config.toml
hidden_size = 512
num_attention_heads = 8
norm_place = "pre"
positions = "learned"
qk_norm = false
attn_scale = 0.125
bias = "none"
init = "normal"
init_std_o = 0.0048
init_std_down = 0.0048
beta1 = 0.95
schedule = "wsd"
batch_tokens = 65536
max_seq_len = 1024
Each number is 128 + 32 x the weight over the matrix's rms, rounded and kept within 0 to 255. Layers, rows and columns count from 0.

# layer 5 MLP up, 2048x512, rms 0.0885, rows 508-534, columns 384-511
[[152 124 168 131 119 121 164 115 115 204 123  92  72 174 159 137 112 198 108 229 139 118 117 172 107 103  58 162 148 213  95 129  82 168 118  74 152 119 140  84 140  99 130 194 191  92 137 105 138 149 105 151  72 117 163 124  75  92 133 153  60  90 120 100 127 115 125 175 100  99 194 107 137 120 155 158 143 148 129 137  97 111 117 155 158 175 121 147 180 131 152 148 197 107 150 110 112 118  80 100 159  94 128 104 183 120  85  84 128 141 132 113 155 137 186 173 116 164 139  33 101 131 155 153 128 135  88 158]
 [127 152  87 192  51 151 188 147 120 146  91 152 104 121 131  91 108  65 149 128 128 108  91  50  74 120 190 134  95 130 128 131 157 101 138 120 105 188 153 153 178 144 192 114 115 148 143 130 162 120 174 121 132 104 142  55 141 174 158 135 157 160 117  90 112 120 122  77 120 150 111 139 159 137 131 101 109 127 159 135  97 153 120 164 117 162 164 114 106 159  96  75  65 165 100 130 157  99 165 151  71 186 139 141 159 159 182  89 136 109 124  97  99 112 128 178 152 112 147 153 181  81 124 196 119 126 135 143]
 [219  74 180  84 163  88 115 189 135  99 113 196  78 133  59  80 196 125  81  86 163  79 140 121  58 108 153 105 133 130 167 164  79 118 138  72  85  71 106 112 144 124 118 128 141 176 147  72 149 134 115 129  65 115 149 149 133 139 187 149  79 101  95  70  93 145 172 108  80 104 156 171 115  96 121 133 131 124 128 158 135 132 112  95 139 136 101  68 181 130 163 150 171  65 154 136 138 101 167 146 164 101 162 145  97 121  97 119 111 116 140 135  94 154 156  85 147 191 105 122  99 103 109 156 135 126  77 121]
 [125 109 117 152 148 139 135  82 154 155 153 118 101 165 121  92 154 100 143 120 137 121 139 138 157 140 131 117 133 108  74  77 148 133 151 107 136 132 148 156 154  64 177 140 146  55 141 117  55  93 167 146 114 152 107 127 136 138 151 120 125 117  94 122 108 134 106  72 145  76 182 136 105 133 159 170 129 114 196 166 185 150 180 133 100 140 120 123 123 149  93 121 191 112 110 118 171 127 139  91 109 103  95  75 150 106 136 143 125 164 141 157 104 154 173 142 157 145  90 103 106 130 124 127 115 161 134 134]
 [148  91 183 118 144 128  92  63 132 172  65 151 123 120  88 173 160 110 111 107 108 135  84 145 105 149 153  88 134 133 174 167 126 123 189 165  96 118 166  70 126 101  78 140  73 102 145 172 155 147 120 109 169 236 150 165 124 222 169 153  70 135 205 114  88 134 116  86 190 105 112 181 147 158 112 163  52 137 110 135 184 116  86 169  65 216 147  91 153 128 101 138  73 130 147  95  74 131 116 119 191 167  88 157  42 135 160 182  43 142 154 124 130 124 126 107  54 110 146 116 177  74  89 128 103 167 114 135]
 [127 147 124 164 165 143 129 151 102  65 157 167 199  72 111  98 106 163 152 106 120 102 113 111 141 133  65 154 181  98 119 114 122 128 142 117 133 138 142 184 135  54 135 143 122 144  75 162 183 106 147 154 165 146 110 162 141 123 119 127 128 107 111  59 107 101  84 100 118 157 127  41 117 142 109 148  92 113 173 112 134 103 104 174 105 106 124 130 117 188 152 144 155  78 148  87 122 173 156  84 151 113 105 143 105 164 104 156 116  92 128 122  58 125 186 125 168 137 162 124 148 142 161 126 142 193 145  99]
 [128 159 108  92  93 177  48 119  66 128 110 150 145 139 148 120 109 132 124 104  72 135 121 112  61  87 106 138 158 187 177  85 163 126 101  76 111 162 149 125 114  86 141 142 120 104 201 163 112 102 165 135 105 213 127 134 140 120 150 113  45 131 158 135 155 166 150 179 140 173 106 158 145 122 125 104 119 169 122  89  75 141 134  95 108 121  92 159 168 151 149 139 143 128 129  94 168 172 147 142 145 138 156  86 114 129 107 141 110 146 143 124 109 153  85  54  86 129  86 114 143 144  78 113 157 139 145 168]
 [102 173  71 123 132  76 144  99 113 160 111  59  91  94 103 128  99 131 195 162 156 142 144 169 111 164 161 170  81  66 111 134 142 111 105 134 123  71 221 127 153 110 130 117 125 101 105 103 150 115 139 125  96 110 162  79 145 118 121  82 140  90  97 153  70 136 158 144 163 139 145  93 154 121 193 165 201 120 139 130 104 159 163 176 130 150 140 124 154 166 153 103 144 138 109 155 119 130 125 126 146 132 115 157 178 185 140 208 177 136 113 161 130 167 135 103 153 136 126 101 106 165 133 129 104 131  97 115]
 [159 130 151 108  88 143  73 132 143 130 145 143  92 131  72 129  99  85 117 120 159 147 137 132 128 122 137  90 151 148 100 130 144  87 114 130 132 142 129 101 172 141 165 113 164  99  84 104 110 146 114 127 136 149 150  85 175 201 146 162 158 190  79 173  98 146 146 201  94 157 155 141 130 135 143 116 121 104 150 186 106 109 177 130 135 124  91 129 124 107  85 160 155 177 145 126 145 140 209 144 115 170 108 151 148 175 107 134  99  84 156 126 201 104 183  79 128 198 156 107 146 122 112 168 125  97 144 112]
 [135 152 159 132 163 139  96 135  71 132  89 147 104 128 181 140 138 125  81 121 141 111 144 125 126 138 165 141 118 124 130 156 129 108 119 203 103 134  85 128 111 137 109 147 187 127  98 150 174 138 193 164 127 130 149  76 145 116 133 147 108 123 134 183 135  93  77 148 141 160 161  94  97 174  90 128 114 132 156 111 143 110 161 172 131 146 114 134 136 157 158 108 132  91 127 134 157 105 100  97  93 129 120 120 148 115  83 162 152 171 109 116 133 198 131 157 143 142 108 127 164 120  70 148 175 124  86 157]
 [145  84 118 117 162 140 132 149 143 110 147 142 148  83 121 148 127 112 137 142 211 188  53 118  90  97  84  94  97  78 159 149 162  77  52 159 103 148 117 140 174 126 174 162  85 166 182 132 178 144 107  57 128 152  42 117 156 119 108 188 153  69 169  83 129 142 119 159 163 148  82 103 110 170 113 152 100 116 170 109 122 122  90 118 161  67 139 154  90 106  50 115  73 112 215 117 138 107 181 105 122 156 149  86 110 107 127  89 128 132 138 155  64 151 146 140  85 121 108 119 137 156 198 157 138 116 114 121]
 [146 187 171 113 160 172 158  72 110 148 138 107 217 128 153 134 173 126 123 139 106 152 150 122  91 121 129  60 127 171 100 158 127 115 158  52  92 153 133 126 146  72 104 139 178 106 125 125 135 117 115 119  79 116 155 103 112 143  94 166 134 104 109 142 156 119 118  74 113 113 155 129 127 182 129 134 127 142 160 126 132 149 182 149 125 141 143 105 130 156 149  97  88 165 199 151 120 143 105  72 154 109 109 122 116 105 162 142 123 146 171 166  90 168 134  85 110 114 158 124 105 150  86 123  79 151  65 107]
 [123 164 119 202 117 149 172 108 143 131 112 128 140  97  98 130 175 136 122  91  68 142 192  90 111 111 139 145 105 133 193 120  81 174 139  89 112 108 135 148 163 168 136  99 154 115 105 126 219 114  98 134 155  94 112 132  92 135  71 108 142  94 159 119 146  57 101  92 205  58 140 180 186 165 126 196 146  74 155 105  72 156 109 128 168  66 153  69  80 131 176  55 109 142 179  77 167 101 159 157 149 157 129 126 119 110  53 147  84 123 113  81 202 162 124  68 137  82 100 116 193 183 171  80 160 129 116 119]
 [140 191 167 112 119 152 132  84  98 145 115 143 150 157 115 115 112  98 123  81 111  96 114 148 159  73 175 129 145 120 184  81  47 110  80  71 150  80 143 112 134 128 159 111  81  75  99 117 133 112 104 137  86 143 139 154 163 162 141 156 175 135 113 146 162 151 135 142  89 128 159 172 149 133 115 105 112  99 129 148 181 139 157 137 116 102 106 105 108 171 153 100 201  70 106  87 134 145 172  99 148 161  93  84  99 160 137 117 122 123 180 127 154  97 150  96 116 122 132 138 107 166 122 101 126 100 114 173]
 [109 186  97  63  99 162 131 150 114 183  94 147 165  83 137 130  60 108 161 159  85 121  85 125  88 151  82 117 105 129  77 137 169 152 162 125 130 106 121  92 150 110 111 156 100 108 154 107 107 117 131  91  99  87 128 101  77 135 102 145 161 161 121 124 139 146  56 157 188 184 126 183 117 191 139 113 150  97 110 143  98 153 133 114 157 131 169 116 130 136 170  91 146  83 144  97  85 122 110 156 167 166 111 145 150 109 159 104 152 149 105  96 134 152 185  55 117 176 105 109 148 103 207 128 151 193 136 145]
 [181  59 187 116  66  77 152 156 129 110 130 105 114 125 117 187 153 188 162  99  92 114 145 140  82  92 100  75 139 143  87 186 117  68 146 145 173 134 155 168  94 156 128 131 144 111  46 144 110 143 128 105 127 133 120 139 127 139 128 162 127 161 138 151 165 100 120 143  77 134 137 120  81 129 145  96 110  64  90 164 112 199 113 137 119 141 113 116 145 146 114 136 147  90  55 146 132 131 152 171 129  95 114  96 161 110 156  70 106  78 130 110 116  84 134 103 111  90  81 153 149 158 168 142 123 106 175 114]
 [114 116 134 115 131 136 120  62 115 166 195 128 107  90 115 148 102 152 108 156 139 140 175 146 117  75 111 125 104 102  81 102 145 127  79 115 143  80  90  90 134  71 143 146 141 137 132 123  90 143 176  78  86 106  72  95  68 151 105 145  97 150 123  91 107  95 183 160 154 112 108 171  69 123 112  90 118 142 110 166 119 101 140 114 128 119  96 119  95 141 117 185 150 138 168  99 110  83 144 131 160 110  77  65  91 130 122 190 105 163 109 120 128 126  90 143 122 144 152 126  71 156 117 155 114 118  99 107]
 [113 128 147 158 148 129 134 183 145 130  85 200 122 151 134 118 108  64 123 120 172 124 217 170 121 157 146 116 136 165  75  96 119 180 141 149 114 142 176 125 120  90 145 124 133 126 129  95 123 138  55 163 131 138 111 123 111 135 154 115 106 141 144 101 133 113 129 145 153 203 124 175  86 182 116  86 204 167  98 144 147 143  92 156  81 114 138 142 101 140 128 130 169 166  99 148  95 137  83 116  95 169 175  79 104 134 128 136  74  92 105 123 116 111 135 159 140 120  90  92 125 105 141 142 117 136 168  87]
 [ 68  66 107 131  94  96  65  56  91 100 125 192 180 125 214 152 144 158 156 147 193 166  61  55 128  83  91 160 253 108 136 179 111  84 137  81  85 127 152 116 195 164 110 112  68 118 150 151 151 113 115  90 112 145 123 154 163 109 101 157 161 103 171  79 105 145  64 117  78  67 151  90 122 145 106 151 172 143 128 157 138  54  75 134 118 129  93 137 121 118  55 174 142 175  95 213 112 123  99  41  65 164 139 156 125 172 136 140 107 121  79  90 158  94  97 152 146  93  83 103 116 112 133 158 124 196 120 142]
 [ 78  90 144 138 127 144 188 172 140 166  85 161  56 178 138  84  69 123 207 124 129 174 130 118  85 150 112 176 123 166 110  63 124 136 164  63 134 128 191 138 162 136 147 124  97 131  59 125  69 148 171 117  84 109  71 136 144 170  74 141 134 119 157 102  82 165 160 112 152 146  90 183 111 129 120 167 160 153 150 111 106 109 120 143  61 153 124  99 181 119  84  97 109 170 175 100 125 145 128  76 103 118 120  62 132 149  95  57  92 123 183 102 152 169  93 133 197 120  63  88 139 159 174  72 107 154 178 137]
 [208 137 151 194 137 166 110 158 128 152 147  93 124  73 139  84  65 201  64 130  59  98 124  39 144 138 143 138 142  99 144 146 128  82 133 188 121 182 105 126 154 165 159 143 180 129 199 152 179 122 129 131 180 110  82  74  97 141 129 123 159 171  99 149 116 218 142 102  76 118  41 122  83 179 209 133  93 148 181  98 218 140 125  50 101  99  95 121 193 143 180 113 118 155  78 113 119 139  47 152 130 129 140 151  82 175 244 182 158 104 192 101  94 125  92  93 134 118 172 143 224 103 134 177 153 151 113 206]
 [134  96 137 124 124 159 146 151 170 128 156 117 115  98  75 100 136  99  96 156 142 165 117 160  79 107 123 129 179 158 117 108 105 115 166 135 185 152 162 108 128  94 123 171 175 141 115 151 133 112 143 132 110 115 129 120 119  55 150 106 108 143  75 151 130 106 101 129  93 128 124 162 154 146 117 122 179 144 106 134  55 123  69 108 159  84 125 157 108  46  94 147 153  91  92 150 164 158 143 166 120 156 191 122 131 142 142 208  81 111 125 145 117  87  95  96 161 148  97 106 174 155 130 152 164  96 111  84]
 [158 120 160  61 168  91  48 127 139 190 124 101 194 198 169  89 135 156 123 174 152 190 117  94  99 137 161 164 124 131  87 118  79 109 130 100 110 140  96  93 170 107 119 120 150 125 121 138 152 137 143 122 108 132 139  99 172 140 150 139  86 136 142 120  77 130 119  61 125 126 137 126 125 123 116 141  97 130 154 136  74  71 142 186 116 149 140 206 150 167 141  98 126 119 119  81 133 121 100 128 113 171 156 126 108 104 121 155 155 116 102 139 144 106 138 128  99 134 160 118 113 136 152 109 160 105  63  90]
 [146 132  94 177 145  77 112 128 175 113 104 132 203 115 132 115 183 136 124 126 132  59  96 152 136 131 140 135 115 109 118  74 125 202 152 168 150  59 122 131 140 122  96 151 161  89 103 174 133  65 131  99 144 154  89 211  72 142 154 164 124 120 120 142 155 105 108 167 116 113  97  91 158 157 121  72 133 190  90 133  86  81 138 213 107 119  83 104 100 143 155 134  62 103 143 121 122 142 121 162  79 134 110 127 147  97 134 100 159 135 169 160 138 125 113 103 127 147 114  80 107  97 131 131 100 119 134 127]
 [154  98  84 137 169  68 180 142 117 124 125  98 101 106 150  44  58 139 145 117 142 113 102 176 118 169 131 100 216 100 167  67  91 159 143  95 118 133 150 106 141  86 133  55  87 149 149 129 129 129 141 190 174  65  75 115 168 123 142 100  77 109 151  81  86 104 113 139 146  64 103  67  84 115 157 140 161 112 107 217 110 153 116 177 118 180 130 124  98 125 173 153 149 111 206  59 103 178  97  73  74 133  95 161 168 172 110 129 104 180 102 170 129 226 118 211 137 128 121 110 157 149 212 108 127 152 163 149]
 [155 122 129 157 196 111 138 123 129 187 188 108 128 107  94 182 140 186 147 149 114 190 114 121 120 101 134 228 130 111 138 159 149 160 131 130 118 163 106 140 192 165 146 188  74 144 121 120 122 105 130 147 155 197 119 209 131 183 100 171 129 120 181 127 142 167 151 148 153 116 109 114 102 203 150  78 150 125 129 116 106  83 151 163 127 127 143 190 174 128 117 134 125  92 189 121 110 115 130 118 156 142 187 121 138 103 189 106 123  92 168 179 135 163 139 175 130  89 151 175 118 154 135 136 144  80 119 129]
 [121 154 136  78 149 122 190  70  88 102 147 136 102 117 172 122 126 111 108 159 141 133 159 103 129 133 126 146 109 114 147 113 175 127  98 101 148  59 106 124 143 101  89 108  96  97 122 107 171  83 174  47  68 176 173  58  94  62  52 117 127  81 144 129 132 106 147  77 136 111 137 185 131 100 158  97 167 149 127 146 129  96 185 215 161 161  80  81 111  77 131 186 141  90 128 111  83 107 101 157 142 135 104 103 191 138 146 108 158 119 192 178 166 179  69  55  94 183  74 128 126 170 128 209 139 116 136 147]]
# layer 5 MLP down (transposed), 2048x512, rms 0.0944, rows 508-534, columns 384-511
[[111 166 227 107 194 156 134 145  77 116 110  99 122 173 153  62 118 131 170 123 141 157 170 119 147 133 109 113 139 129 174 101 117 103 103 122  64 127 125 109 170 152 128 115 128 161 116 149 118 154 133 119 177 179  51  41 125  97  61 109 144  98  93 157 111 186 102 103 117 113 168 154 155  77 114 113  87 131 144 109 166 134 134 133 129 108 168 159 126  70 167 130 125 177  99 130 101 115  92 152 128 120  76 124 118 124 125 151 124 163 153 154 112 158 121 137  96 108 120 138 138 125 107 149 142 103  82 113]
 [ 74 117 151 143  68 137  99 145 120 105 142 117  70 112 124 166 132 245 119 104 139 160 128 162 127 145  66 122 135 151 161 103 123 143 104 164 135 185 128 108 163 162 121 139 144 178 183 110 151 126  99  87 119 119 126 162  88 106  79  93 100 178  72 143 174 189 168 102  81 106 105 172 108 127  79 169 119 120 145 126  83 151 153  93 128 131 104 154 207 157 154  99 106  69  93 117 141 163 110 151 122  85 147  89 141 121 135 141 125  95 123 137 195 122  92 135 114 133 184 155 147 157  99 130 121 125 160 189]
 [176 131  98 125 106 180 153 114  93  84 119 170 112 124 150 135 151 111 116 121 101 103 146 141 185 118  97 156  52  92 144 104  85  92 109 134 165 165 105 158 124 123 121  96  92 115 159 119 214 159 173 174 144 142 208 121 124 121  96  72 156 118 125 146 114 133 209 158 202 120 102 119 115 140  63 170 181  86 150  86 181 144 189  83 115 103 145 165 152 140 157 133 139 124 168  33 125 155 137 106 192 112 134  78 126 130  70 156 123 155 100  69  85 119 174 124  68 125 134 117 111 124 181  88 165 146 119 187]
 [147  73 151 148  96 125 197 110  77 175 120  80 115 120 167 160 105 150 108 120 157  86 170 122  81 117 129 107 142 108 174  73  89 188 126 104 134 127 138 149  70  97 119 192 180 109  99 152  82 150  92  92 101 118 146 111 108 159  50 115 141 137 125  57 102 176 120  68 120 142  56  81 113 159 104 134  72  73  86  62 113 165 151 161 118  75  85  90  96 106 131  31 118 101 148  79 149  95 111  89 181 129 130  87 128 166 123 138 107 104  85 183  89 156  99 128 100 157 171 105 155 160  99  69 169  63 147 134]
 [ 78  90 136 100 151 207 157 141 117 131 120 157 109 104  14 127  70  54 169 197  95 167 126 175  75 165 154  91 137 170 121 153 129 161  87 183 102 129 199 161 137 178 153 146  88 127  96 100  81 198  92 160  73 164 156  98 155 108  72 148  61 139  96  46 145 116  69 156 166 137 134 186 131 195 108 173 172 109 130  86  86 133  52 113  85 174 153  95 114 135  54  89 103 135 181 152  99 132 114 113  57 152 150  77 107  77  86 172 149 145  74 164 171 133  54  65 141 163 155 219 108 134 149 107  82 119  88 183]
 [111 163  82  97  86 171 107  84 128 109 122 163 167 142 117  95 182 182 105  56 164 117 129 105 108 131 120 145  70 128 103 120 128 100 164 128 204 108  61 158  47 132 128 109  74 161 113 100 138 150 111  99 185 158 152 137 116  94 164 147 165 155 112 178 112 153 118 113 142 185 168 121  69 102 143 142  96  98 147 138 125 118 131 171 118 119 123 123 135  78 116 134 128 105 110  91 134 123 145 104 101  94  93 128 180 137 146 143 117 111 155  84 109 155  76 107 120  59 140 140 110  59  84 155 137  68 175 153]
 [193 140  61 129 152 153 156 142  97 109  92 120 118  96 115 165 106  96 137 185  58 170 110 135  56  70 117 114 152  98 190 130  77 125 129  99 141 185 157 147 152 139 140 158 137 102 123 111 206  70 121  99  81 163  90 152 137 104 157 114 135 135 116 116 143 133 113  83 155 112 151 140 116  96  62 166 115 188 160 162 139 146  78 124  92 157 141 128 156 120 112 162 125 112 123 133 143 135 144  76  91  98 125 167 131 147 156 177  91  84 116 144 102 127  74 149 139 107 136 105 127 131 121 125 109 161 138 151]
 [158 151 189  99  94  77 117 122  89 141 142 138 144 176 106 126 154 127 123 178  78 117 114 138 185 145 118 149 146 155 163 148 123 182 116 106 117 127 166 150 105  77 104  83 125 121 108 154 125 117  96 158 145  87 129 132 148 109 132 118 120 114  58 171 116 123 115  98 112 105  91 151 110  59 110 105  99 136 153 106  90 147 195 122  59 124 103 140 124  62 122 150 144 131 110 139 104 161  89 148  92 149 139 141 113 112 123  71 148  96  83 103 138 149 151 164 115 106 107  62 132  70 116 107 155 167 169 121]
 [143  95 176 170 131 112 141  93 164 103 138 157 153 132 116  88 165  81 148 123 124  94 132 163 182 132 115 116 166 128 149 113  49 150 106 100 127 103 172 146 151 102 124 188 119 139 121 152 152  83 140 129 106 102 114 182 117 128  75 143 106 180 131 126 166 109 129 181 231 100 138 110 111 137 109 157 155 139  84 124 111 140  50 111 151 151 158 108 120 120 156  88 122 142 111 119 129 175  95 146 158 158  67 129 147 125 199 105 171 105 121 146  77 129 110 116 186 114 124 184 136  76 154 168 153 178 118  97]
 [141 147 186 115 149  90 142 100 106 172 153  97  63 148 131 145 100  79 113 149 103 114 127 167 167 154 123 153 132 132  32 145 115 176 102 130 121 156 179 104 181 117 151  46 131 111 146  80 146 149 125 162 156 121 164  88 104  76 195 125 138 183  95 100 100 136 103 131 162 113 125 119  78 157  87 184 134 128 125 176 149  88 125 151  73 155 143 127 119 142 150  87 102 174 119 138 164 150 162 118 149 123 138 128 108 143  74 149 221 135  98 174 171 142 150 171 148 159 134 154 162 126  63 144 101  73 168 121]
 [ 78 128  69 104 113 143 107 139 112 142 191  95 142  97 143 136  96 120  96 101 110 171 145 143 176  95 103 184 161 160 146 146 128 121 112  87 146 119 151 114 156  89 113 122  95 115 141 115  66 147 100 138 147 116 117 136  98 152  56 171 125 159 110 113 157 116 127  95 146  95 157 137  99  96  85 153 134 162 107  99 123 127 126 123 130 109 109 140 108 110 137 144 147 175 140 150 138 159 131 144 102  95 119 135 148 128 125 139 117 108 103 113 148 102 123 136 107 113 171 119 137  76  87  97 120  97 119  70]
 [ 96 139 150 149 155 144 168 144 119 108 166 131 116  96 163 164 181 127 115 162 190 133  90 151 122 124  91 121 139 145 105 170 197  96 182 116 141 104 119 169 121 117 112 160 101  95 139 123 146  76 140 130 166 117  69 141 138 153  91 105 107 137 152 146 164 103  85 197 118  90 120 129 131 125 116 196 103 161 143 139 142 134  54 154 105 124 128  79  91 150  94 137 119 157  91  96 152  69  89 139 161 121 123 146 156 114 150 171  92 151 144 119 124 130  92 121 136 155 185 131 166 107 168 132 121  83 113  99]
 [200 125  78 111 139  98 130 150 103  86 114  82 134  84  85 131 115 122 116 103 196 135  70 129 144 104 129  98 125  72 147 171 144 140 203 110  83 105 113 145 116  91 114  65 132 133 157 155 121 108  91  99 160 105  39 164 150  75 127 119  97 135  55 142 146 134 168  92 105  39 126 109 122  92 118 109 121 127 121 129 156 157 145 157  60 138 122  57 137 135 147 110  98  77 141 134 149 154 152  81 143 129  95 153 116 240 119 148 128 116 102 146 127 105 124  95 140 157 115 150  71 124 156 124 125 187 235  91]
 [115 121 187 165  70 174 132  66 145  94 169 124 151 171 147 115  94 147 173 137 128 150 125 109 165 135  88  76 131  79  90 156 186  94 133 111  89 123 111 130 188 132 109 139  71 127  95 111 143 143 178 146 129  58 121  91 140 140 134 159 167  87 168 149 122  92 127 139  99 119 132  80 100 139 130 168 168  40  57 178 136 111 115 125 133 144 174 128 139 173 139 138 173 129 121 175 120 172 127 139  97 149 145 110  60  73 142 128 194  69 117 160 128 164  84 101 157 156 148 176 103 126 152 120  88 109 112 183]
 [159 124 125 123 123 155 105 182 111  48 127 116 124 204 137 173 181 164 164 109 149 102 200 153 151 141 160 106 130 105 132 135  95  61  93 101  74 117 149 147 137 122 156 150  57 116 147 136 108 114 152  68 146 166  97  95  73 237 136 111  89 102 148 198 138 125 169 129  95  52 121 162 126 227 141  75 170 117 135  94  81 151 119 137 185 102 134 175 106 178 126 143 133  77 114  74  63 134 118 150 150  69  70 111 151 123 103 167 124 128 139 139  72 140 155 140 106 181 168 123 110  71 138 191 139  88  82 133]
 [143 125 159 113 199  87 159 103 133  89 136  87  86 126  39 175 120 181 149 111 142 132  88 148 111  77 150 133 109 131 113 187 107 187 159 115  99 124 103 197 143 124  62 116 124  94 114 149 152 138 160 104 117 105 114 133  78  88 163 158 115 181 100 141 144 137  76 147 165 134 106  49 125 136 120 101 127 123 143 119 110 138 150 109 114 178 186 108  54  96 128 178  94  95 139 117  93  50 138  71 104 151 148 137 156 142  95 167 126 124 159 131  89 141 133  95 151 123 138 116 170 124 165 137  64 126 128  92]
 [148 113 109 104 158 166  98 148 140  87 102 141 114 151 132 105 139 109 132  95  86 118  93  78 152 136 142 130 118  86 189 140 147 190 107  99 121 126  68 123  91 103 115 103 146  80 126 119 167 158  80  89 176 177 130  92  90  62  31  98 140 122 156 183 184 178 211 147  88 117 156  94 170 136 121 121 132 135 130 151 125 152 151 118 120 145 127 103 162 131 140  89  81 115  74 176 117 177 109 152 196 207 144  97 131 113 130 108 122  89 109  40  98  72 139  78 147 114  73 103 130 106 120 104  99 109 148 138]
 [149  77 106 119  94 110 112 117 108 122 108 163 132 157 105 103 134 192  95  62 191 148 116 120 125 107 128 100 125  65 151 147 104  96 120 136  67 150  74 105 116 101 136 112 137 148 103 142 149  97 109  71 137 120 150 136 141 151 109 152 124  96 126 110 125 157 104  98 128 102 166 125 121 121 119  99 122 112 122 157 106 112 138 117 137 108  50 120 148 124 157 145 131 148 120  82 158 173 196 137 132 132  90 159 139 150 115  70 167  59 148 164 154 186  88  96 131  51 104 130 129 163 168 115  73  90 114 187]
 [111 142  51 196 127 168  77 118 116  73 132 145  98  84 105  57 154 183 107  70  58  59 156 197 121 139 132 134  47  74 137 123 111 115  89 108 153 141 181 130 123  83 123 100 170 113 181 116 219 147 106  55 163  53 108 115  91 102  99 114 119 126  79 116  93 153 127  67 127 148 203  95 162  97  99 130 131 114 129 116 111 128 109  84 122 127 129 134 130 142 152  55 142  66  58 125 201 170  99 102 122 104 113 206 146  79 133 109 140 112 175 116 108 129 113 137 121  94 160  83 120 136  78  50 156  90 105 134]
 [163 152 151 136 163 124 155 118 130  67 123 122 130 101 166  97 133 130 127  84  53  83 147 139 121 147 107 115 184 133  98  98 100 147 108 101 113 154 107 148 104 139 106  91 110 137 105 131 132 127 127 167 126 154  82 133 157  74  89 146 112  90 124 104  70 142  78 109 151 160 138 173 105 117 136 136 145 122 107 134 185 135 167 166 141  23 106  76 123  66 148 136 146 151  98  85 160 132 205 147 109 141 158  92 143 149 178 120 155  99  80  87 104 186 118 107  92 134 159 103 105  97 116 167 115 118 138 110]
 [123 102 236 168 127  85 145 127  26 166 118 183 102 115 107 107 117  67  67  63  95 125 157 107 117 150  68  90 103  99 157  93 136 120 142 159  89 205 161 104 130 151 105  75 110 201 173 143 129 152 143  52 162 104 169 120  87 146  65 144  53 223  95 127  97  82 113  72 109 110  32 109  67  25 126 184 127 195 128 115 194 116 126  51 167 128  94 176 130 135  98  98 109 106 120 146 110 110 123  31 114 172 130 134 141 115 204 139 130 134 109  85 132 154 133 156 151  61  96 161  72  92  97  95 164 163 110 161]
 [126 113  97 101  74 107 124 113 157 130 148 123 180 123 167 128 119 140 129  86 112 154  84 143 167  94 107 160 100  88 129 119 106 125  96 113 123 108 164 112  59 110 167 124 105  90 103 123 186  83 154 104 118 143 109 121 127 151 179 106 145 165 151 138  88  75 140 151 135  59 105 122 134  89 132 114  97  95 146 142 142 141 131 142 135  82 118  66  89 113 154 128 151 159 143 120 136 117 161 141 148 127  99 141 120 175 207  68 104 174 119  55  60 129 156  93 130 156 127 104 133  74 171 114  88 101  77 130]
 [110 101 134 119  80 231 184  74  96 185 109 119 100 130 121 119 105 102 120  89  65 122 101 158  89 130  87 145  97 163 137 118 133 204 156 166 166 139 192 103 117 106 145 150 172 128 185 192 112 111 110 152  77 170 143  94 126 139 161 111 121 146 119 140 121 118  79 150 109 112 146 152 102 120 154 177 147 142 151  95 159  80 106 178 119  99 118  62 158 117  83 118 105 158 156 121 124 107  70 175 161 120 143 157  94 157 117 106 112 165 152 134 130 179 175 163 125 110 113 103 129 165 146 161  94  83 138 167]
 [146 119 183 149 132 138 150  98 109 127 127 101 142 112 157 139 166 138  84 144 103  76 131 134 133 115 117 119 123 112 179 113 129 143 109 170 110 158  87 191 130 103 231 102 145 117 139 141 126 167 164 135 184 146 158  89 176 161 133 153 144 149 147 140 166 143 121 154 145 105 123 109 151 125 121  43 157 129 131  97 110 116 195 194 167  98 119  91 182 129  83  96 151 133 177 173 124 164 149 132 148 127 176  78  61 111 202 120 207 133  90  97 129 104  78 114  76  93  85  64 149 121 188 139 197 169 178  96]
 [106  64 156 118 122 142 165  86  34  96 124 136 157 110 134  96 137 144 159 181  88 125  60  96 125 140  97  60 179 179 166 114 152 191 140 112 193 160 139 106  67 109  96 151 128 108 108  94 136 125 144 117 102 101  64 152  75 114 150 100 178 118 136 148 146 162 195  98 183 117 103  93 139  68 130 173 167 147 119 143 126  47 150 111 119 110  84 147  71 124 104 101  81 131 141  98 164  81 143 144 124 140  64 151 181 168 181 114 172 210  71 142 193 111 111 135 136  75 138 132 117 102 121 177 123  60  96 136]
 [167 176 112 141 204 127  91 102 140 100 118 136 193 127 137 169 118 148 126 162  97 126 144 152 155  90 179 106 112 140  74 193 109 108  95 151 189 107 135 140 130 111 163 122 137 133 102  84 107 153  96  95 145 125 139 198 117 112  91 118 161 119  88 134  99  73 125 101 146  86 102  98 150 116 171 190 163 178 133 110 134 150 142  85 112 132 104  97 124  91  65 150 107  89 143 104  59  99 156 172 130  88  93 141 175  81 151 151  98 157 141 168 164  86 126  98 120  96 109  92 103 143 142  98 107 103 184 169]
 [110 126  91 127 152 142 126 140 115  80 114 150 118 128 102 158  86 146 111 135 152 117  95 139 151 151 132  82 156 141  47  99 112 162 122 127 151 100  74 133 123 135 100 123 171 200 134 104 115 197  68  94 151  68 131  91  90 191  85 101 186 153 175 137 107 157 177 103 186 103 111 154 130 111  97 126  67  95 114  74 130 188 110  65  97 156 151 124 152 121 103  51 127 112  76 125 142 153 145 188 157  66 138 157 113  73  88 142 119 149  70  79  81 106  66 117 170 123 116  81  74  79  73 131 131  92  90 136]]